From a checkpoint of a small transformer trained on Wikipedia.
Size: 10 layers, MLP 768 SwiGLU, 7.41M parameters.
Architecture: RMSNorm before each block, rotary positions, no biases in attention or MLP, tied embeddings, normalized queries and keys, shifted keys, gated attention, a norm inside the MLP, value residuals.
Training: a variant of Adam for these matrices, 549M tokens, 4188 steps.
Each number is 50 + 15 x the weight over its row's rms, rounded and kept within 0 to 99. Layers, rows and columns count from 0. The size before them is the row's rms in percent of the matrix's.

# layer 6 attention value, 224x224, rms 0.0749, rows 114-171, columns 0-55
104:52 39 57 48 46 56 47 56 45 40 56 45 40 39 52 49 67 34 02 72 53 41 37 28 37 86 42 55 32 48 46 47 35 07 67 58 54 53 35 42 34 50 22 48 48 19 44 46 47 53 77 55 64 59 40 46
104:55 57 64 53 53 31 66 68 60 68 52 69 26 48 32 49 50 34 74 46 67 46 41 17 44 56 39 67 37 59 75 27 42 20 34 66 68 44 36 38 05 49 54 50 37 37 61 70 29 55 51 43 61 54 50 02
099:49 43 61 47 51 30 35 55 67 26 54 83 58 50 62 41 55 61 36 49 37 40 41 29 52 78 55 62 52 52 73 37 83 54 35 48 58 44 37 60 67 53 40 67 40 30 45 47 48 41 26 47 28 61 68 37
101:35 60 54 52 39 79 54 60 21 67 33 48 82 43 48 53 66 61 28 32 49 42 63 53 31 68 43 53 67 86 28 51 54 46 26 24 42 37 46 54 31 34 78 41 62 47 49 53 46 74 55 40 59 63 37 40
105:48 29 66 58 50 61 64 57 52 55 56 34 62 57 32 52 56 65 18 57 71 32 37 68 52 44 37 39 68 59 18 41 74 72 55 39 38 17 49 56 24 72 43 42 77 40 64 51 62 40 34 52 39 32 38 36
116:41 50 49 44 47 39 60 49 80 23 50 51 50 51 55 36 56 70 51 29 37 60 42 41 54 24 45 75 69 47 21 47 75 37 35 41 68 69 47 52 51 24 40 45 57 59 48 34 65 59 37 63 48 18 44 57
105:66 56 31 51 61 51 59 45 70 32 41 57 57 74 72 39 67 45 68 34 53 55 56 48 80 49 53 28 21 43 43 42 46 59 48 65 38 43 36 45 56 37 47 54 42 58 51 43 46 63 43 66 74 45 31 49
110:39 27 45 62 41 56 33 67 68 41 40 44 34 43 63 53 37 58 68 46 71 48 57 62 62 66 47 35 68 30 67 19 74 31 59 38 23 59 61 49 66 51 46 82 34 53 75 49 60 38 24 55 72 76 53 48
108:40 56 66 52 52 46 62 67 61 56 53 52 86 54 33 19 61 45 50 38 58 33 48 44 51 50 63 74 68 44 43 63 35 43 28 36 55 47 29 53 52 50 72 60 64 58 51 43 73 69 66 29 47 68 48 82
101:44 34 53 72 45 41 50 41 30 71 72 71 45 79 58 55 45 49 63 44 56 28 76 60 58 66 60 21 39 62 63 33 63 45 16 53 18 57 60 80 79 54 58 46 30 71 66 63 17 43 64 29 40 28 55 63
104:48 63 62 44 59 67 62 46 22 64 54 44 57 43 48 58 27 51 51 47 56 46 45 29 37 60 67 36 68 30 47 50 28 29 48 53 45 53 49 47 63 64 52 23 78 65 32 62 60 32 40 41 56 42 75 20
101:53 35 47 50 52 50 44 68 60 35 58 42 63 52 32 90 31 50 64 30 40 58 43 60 45 46 69 32 43 26 60 36 38 52 68 32 46 49 47 49 32 65 38 41 37 40 36 25 03 36 46 36 45 50 48 27
107:60 57 51 63 24 44 47 33 61 40 47 39 49 48 24 54 72 42 43 52 47 53 48 37 50 56 57 37 60 81 84 57 66 37 54 35 71 68 39 71 99 55 74 50 48 49 25 34 38 50 55 46 62 70 63 66
113:38 63 40 61 56 57 58 38 54 54 45 41 47 43 53 51 67 44 56 52 71 67 55 52 60 53 43 64 50 18 21 57 49 29 21 33 58 64 48 63 62 51 41 36 72 34 43 38 81 50 53 75 41 51 42 50
106:72 39 50 43 35 67 49 34 48 54 44 28 48 67 51 57 41 33 37 70 51 41 51 54 54 88 40 65 77 44 49 31 26 74 43 53 53 43 44 50 31 41 70 47 35 39 67 43 81 33 48 55 16 17 34 25
102:52 67 42 28 48 61 44 67 53 60 42 54 60 20 67 29 25 47 59 67 45 68 14 56 43 49 31 21 44 50 69 69 64 63 39 59 47 40 51 41 47 45 70 34 45 29 50 57 52 64 38 97 47 27 37 60
107:35 64 39 46 63 49 40 44 57 29 41 61 40 77 33 80 86 27 42 67 57 48 53 58 58 34 46 28 48 22 36 18 55 43 36 54 67 38 42 53 62 32 71 73 34 44 40 61 43 44 48 43 77 05 59 50
105:28 60 57 32 41 66 24 47 37 41 21 48 43 66 44 73 27 23 51 58 80 59 51 43 44 54 55 50 73 80 55 42 51 10 71 49 75 35 43 42 58 33 27 37 58 25 42 52 54 39 32 46 43 34 43 32
100:35 34 33 45 66 47 43 49 32 60 38 41 49 51 77 74 42 66 71 60 46 36 38 40 50 31 48 39 69 69 37 21 65 46 90 34 75 39 42 60 39 50 69 42 64 64 45 38 49 63 41 51 62 54 58 71
099:46 69 33 32 39 44 40 60 39 33 43 78 57 51 36 61 48 65 54 63 53 83 70 48 38 52 64 67 61 28 51 67 58 56 50 61 26 73 64 34 40 54 64 87 61 22 41 61 35 52 45 44 76 48 55 33
106:45 51 19 41 48 59 47 56 53 41 19 56 69 35 61 12 36 41 39 78 42 66 25 50 51 39 66 52 46 65 18 45 22 36 43 73 46 38 30 44 32 33 29 60 64 56 67 57 45 37 63 46 49 64 47 36
106:56 47 42 53 38 22 44 27 94 72 44 37 55 40 19 59 56 59 60 58 42 53 53 45 57 40 51 64 56 43 42 72 51 52 60 35 40 43 61 66 27 58 39 44 42 27 18 41 38 31 35 57 52 68 37 53
091:65 39 57 39 42 62 40 48 14 82 36 43 52 46 69 71 58 57 63 86 49 34 56 73 50 28 55 07 46 42 54 37 46 31 27 75 33 53 43 46 39 48 49 41 24 57 57 72 73 47 35 55 52 40 35 73
100:59 59 66 44 78 47 39 37 71 21 61 52 45 27 46 67 49 52 18 71 48 38 55 50 42 38 60 77 46 63 30 31 29 60 49 37 45 62 39 47 58 51 40 66 34 38 24 53 85 42 58 37 80 22 47 45
106:36 68 48 47 55 74 55 36 37 44 48 90 58 53 78 43 73 65 50 11 52 72 46 33 38 40 50 32 57 14 37 37 30 56 59 49 48 40 48 42 81 31 63 55 40 64 41 46 58 68 63 14 70 48 53 54
097:33 59 74 18 46 06 69 36 49 58 59 75 27 64 57 40 26 49 51 38 44 38 75 61 49 32 40 52 24 05 47 56 36 59 15 42 52 55 46 73 54 56 59 44 48 72 59 56 27 45 63 36 45 52 48 61
104:44 47 51 34 47 59 85 43 35 50 49 54 51 53 54 39 43 73 59 43 26 45 39 52 34 50 40 37 47 32 52 39 59 72 68 32 38 43 43 44 62 52 56 28 51 32 83 31 63 28 57 54 53 39 44 79
104:50 25 60 63 62 43 68 42 42 38 58 75 37 74 53 38 48 45 40 02 81 45 48 43 52 46 30 46 58 26 28 29 78 52 68 40 66 31 42 47 57 63 47 51 51 52 37 42 56 92 48 40 43 42 40 61
096:44 47 70 54 62 55 59 59 62 41 40 44 71 72 56 79 28 49 29 43 57 61 27 49 48 59 59 47 69 63 48 73 22 47 53 35 46 30 47 48 57 60 32 27 67 60 69 56 34 43 52 62 46 60 64 54
107:41 47 63 61 42 58 50 54 53 36 32 32 44 49 30 46 58 48 68 81 49 20 33 52 31 36 59 67 38 74 44 35 61 49 48 51 80 61 26 49 33 14 51 66 54 54 32 40 57 52 30 33 40 24 65 55
095:54 51 11 60 57 27 58 63 59 30 79 46 49 15 27 54 60 33 38 80 44 62 58 34 38 43 37 59 55 52 33 44 44 32 28 37 38 53 32 29 42 44 37 53 59 62 73 57 45 67 56 50 34 50 60 35
117:50 67 30 52 60 01 21 65 59 46 30 46 45 51 46 76 67 70 54 58 67 50 56 23 48 51 56 52 29 58 64 42 77 58 32 66 32 76 58 37 38 52 31 64 56 42 70 59 37 65 47 60 55 53 51 31
105:48 45 84 59 35 79 40 44 49 61 48 38 46 69 54 28 46 75 40 67 55 39 61 36 27 04 57 60 38 47 62 40 53 47 63 43 77 40 40 49 36 60 86 42 47 59 61 52 66 58 55 45 44 40 19 60
101:36 57 59 47 48 46 53 33 36 29 64 70 54 59 33 52 29 27 60 26 53 50 54 22 67 59 62 34 45 80 61 32 63 49 45 51 63 50 31 69 44 29 16 38 62 60 43 57 62 29 47 34 22 54 51 57
102:47 56 57 55 46 42 40 29 62 54 41 52 48 48 50 34 64 37 55 27 42 59 23 42 57 69 37 23 46 88 44 19 22 71 64 65 66 15 23 60 45 39 23 68 49 47 48 48 37 57 51 50 28 43 72 59
104:42 61 20 44 54 39 59 59 56 64 43 42 66 52 71 35 54 59 62 61 75 61 57 43 44 17 29 52 68 48 31 39 61 40 30 42 53 38 54 56 51 50 41 32 50 58 36 47 51 67 65 76 33 67 64 42
111:65 49 25 43 52 48 51 56 69 38 46 20 45 41 44 68 42 66 46 64 53 39 73 64 39 06 56 41 30 36 41 63 40 89 39 52 65 34 74 46 33 33 62 78 58 26 49 60 33 36 55 44 47 39 73 61
099:54 24 50 66 61 41 52 43 48 74 68 48 45 34 76 20 57 40 79 94 51 65 44 30 40 52 53 46 67 72 35 57 58 42 57 49 51 11 48 71 38 63 43 65 38 47 65 45 54 62 53 37 17 58 58 63
105:49 45 66 65 42 27 70 49 33 69 39 54 44 24 71 62 61 71 41 58 39 31 50 27 50 35 53 66 54 50 55 52 39 41 38 52 46 52 50 51 44 33 69 58 54 57 69 54 39 36 30 38 29 57 06 46
107:50 51 46 25 61 39 35 77 58 37 51 64 49 87 65 44 66 75 73 67 76 66 53 84 62 31 61 43 62 47 17 67 45 43 66 63 46 30 62 22 48 63 34 60 34 33 35 65 28 13 43 36 33 79 68 46
104:34 40 48 44 44 42 39 51 21 38 49 39 49 58 48 39 65 30 36 67 47 41 51 62 44 28 37 78 80 48 26 56 69 37 48 69 72 67 37 16 59 27 68 20 63 43 49 64 77 40 50 55 66 35 99 51
100:38 48 57 63 33 46 64 55 78 60 54 47 53 37 62 62 33 54 39 75 49 31 61 59 43 57 54 53 63 37 50 42 43 44 39 66 31 69 41 66 45 35 47 78 61 54 44 69 38 42 46 67 45 42 40 57
097:39 70 30 38 57 24 45 48 56 64 41 35 42 12 75 49 35 51 50 32 55 62 56 84 55 50 53 39 17 50 65 61 51 49 67 46 39 45 79 34 36 53 76 38 47 32 63 62 35 27 46 70 55 36 42 85
113:40 58 46 54 17 75 39 33 39 38 62 50 55 67 67 42 24 23 41 75 38 41 22 50 46 63 72 23 53 80 45 66 43 46 44 44 74 41 50 36 59 49 42 53 47 27 23 65 31 40 28 56 62 52 41 51
103:51 35 42 68 49 17 57 61 28 42 56 68 66 40 57 47 57 62 76 59 31 70 41 32 45 33 50 45 46 34 23 47 58 49 62 74 37 76 67 49 80 55 49 61 42 46 54 69 48 54 54 46 39 61 40 50
105:42 62 53 36 53 52 60 66 49 80 53 53 48 24 23 39 48 61 59 65 36 51 55 21 31 36 60 44 39 25 44 14 53 89 53 41 32 44 52 57 58 53 74 76 61 40 60 36 43 37 46 31 56 28 82 54
088:49 61 38 71 45 56 22 55 40 44 34 78 46 70 50 81 35 52 64 33 49 49 52 61 50 59 63 56 53 67 63 56 67 58 38 40 49 40 59 42 41 41 68 30 41 54 57 47 34 43 34 51 48 33 26 63
099:56 33 34 59 52 61 46 36 74 63 92 38 35 32 55 44 46 64 43 94 38 53 62 47 56 62 34 61 38 52 56 40 51 46 48 55 86 36 52 67 44 53 34 66 37 24 54 43 66 37 42 38 61 54 50 51
094:47 57 43 48 46 53 68 30 55 36 64 63 52 81 47 46 45 36 65 28 10 42 66 51 54 36 56 43 57 33 45 52 64 44 51 43 59 39 53 40 36 41 88 45 49 34 58 48 58 65 50 64 34 57 30 27
101:33 43 42 44 63 48 57 34 82 69 55 52 61 17 64 21 41 41 33 32 46 57 52 39 55 61 56 46 40 64 23 36 73 35 51 49 44 38 48 60 45 37 76 57 31 65 60 43 42 42 46 69 51 20 46 54
102:52 66 39 46 46 55 49 45 62 45 63 61 53 56 60 61 39 71 53 43 54 33 64 36 47 58 48 56 30 30 52 40 42 55 37 54 49 57 22 41 26 41 23 58 32 61 66 37 37 47 29 85 40 32 27 50
097:55 54 69 52 56 71 44 42 24 44 46 51 58 63 57 69 68 45 69 68 50 42 40 52 53 53 45 41 64 52 51 45 22 42 69 22 56 34 43 58 35 34 31 41 73 62 55 48 43 62 71 52 56 55 69 58
092:66 34 34 41 50 33 38 44 76 51 75 47 56 54 53 69 62 47 43 42 48 42 49 30 49 83 49 20 38 59 41 50 53 75 30 53 31 40 41 66 57 46 52 63 17 35 67 46 45 38 39 70 82 53 27 42
088:37 69 64 46 40 49 53 45 30 37 29 29 48 56 27 41 76 61 50 62 47 37 44 32 55 46 39 31 48 49 36 66 54 38 53 49 44 29 54 39 41 65 65 54 50 37 50 62 51 65 63 51 37 36 58 68
097:59 26 82 58 45 58 35 34 47 57 59 23 77 44 67 59 42 53 18 52 67 27 52 53 32 74 48 49 70 30 70 58 52 39 46 54 59 55 59 64 36 40 33 12 57 50 59 44 34 55 64 61 41 62 69 50
098:53 28 86 59 33 44 56 73 56 61 54 42 72 59 51 65 42 58 46 18 70 36 58 43 46 37 64 26 59 28 69 65 57 41 67 62 53 61 41 78 08 83 53 54 39 38 52 27 64 52 57 60 63 70 43 47
095:37 44 49 47 57 54 45 45 39 46 49 68 51 19 51 40 46 47 60 23 56 39 53 20 44 59 24 65 39 29 55 37 52 31 69 55 68 44 55 59 66 70 68 70 52 52 41 41 20 48 52 50 57 49 63 52
098:54 68 64 59 50 51 47 62 47 89 41 50 24 48 59 40 38 54 73 99 59 66 50 70 31 48 36 56 45 24 43 74 59 50 62 34 46 80 60 45 29 51 72 65 51 73 20 64 58 55 60 65 48 46 48 59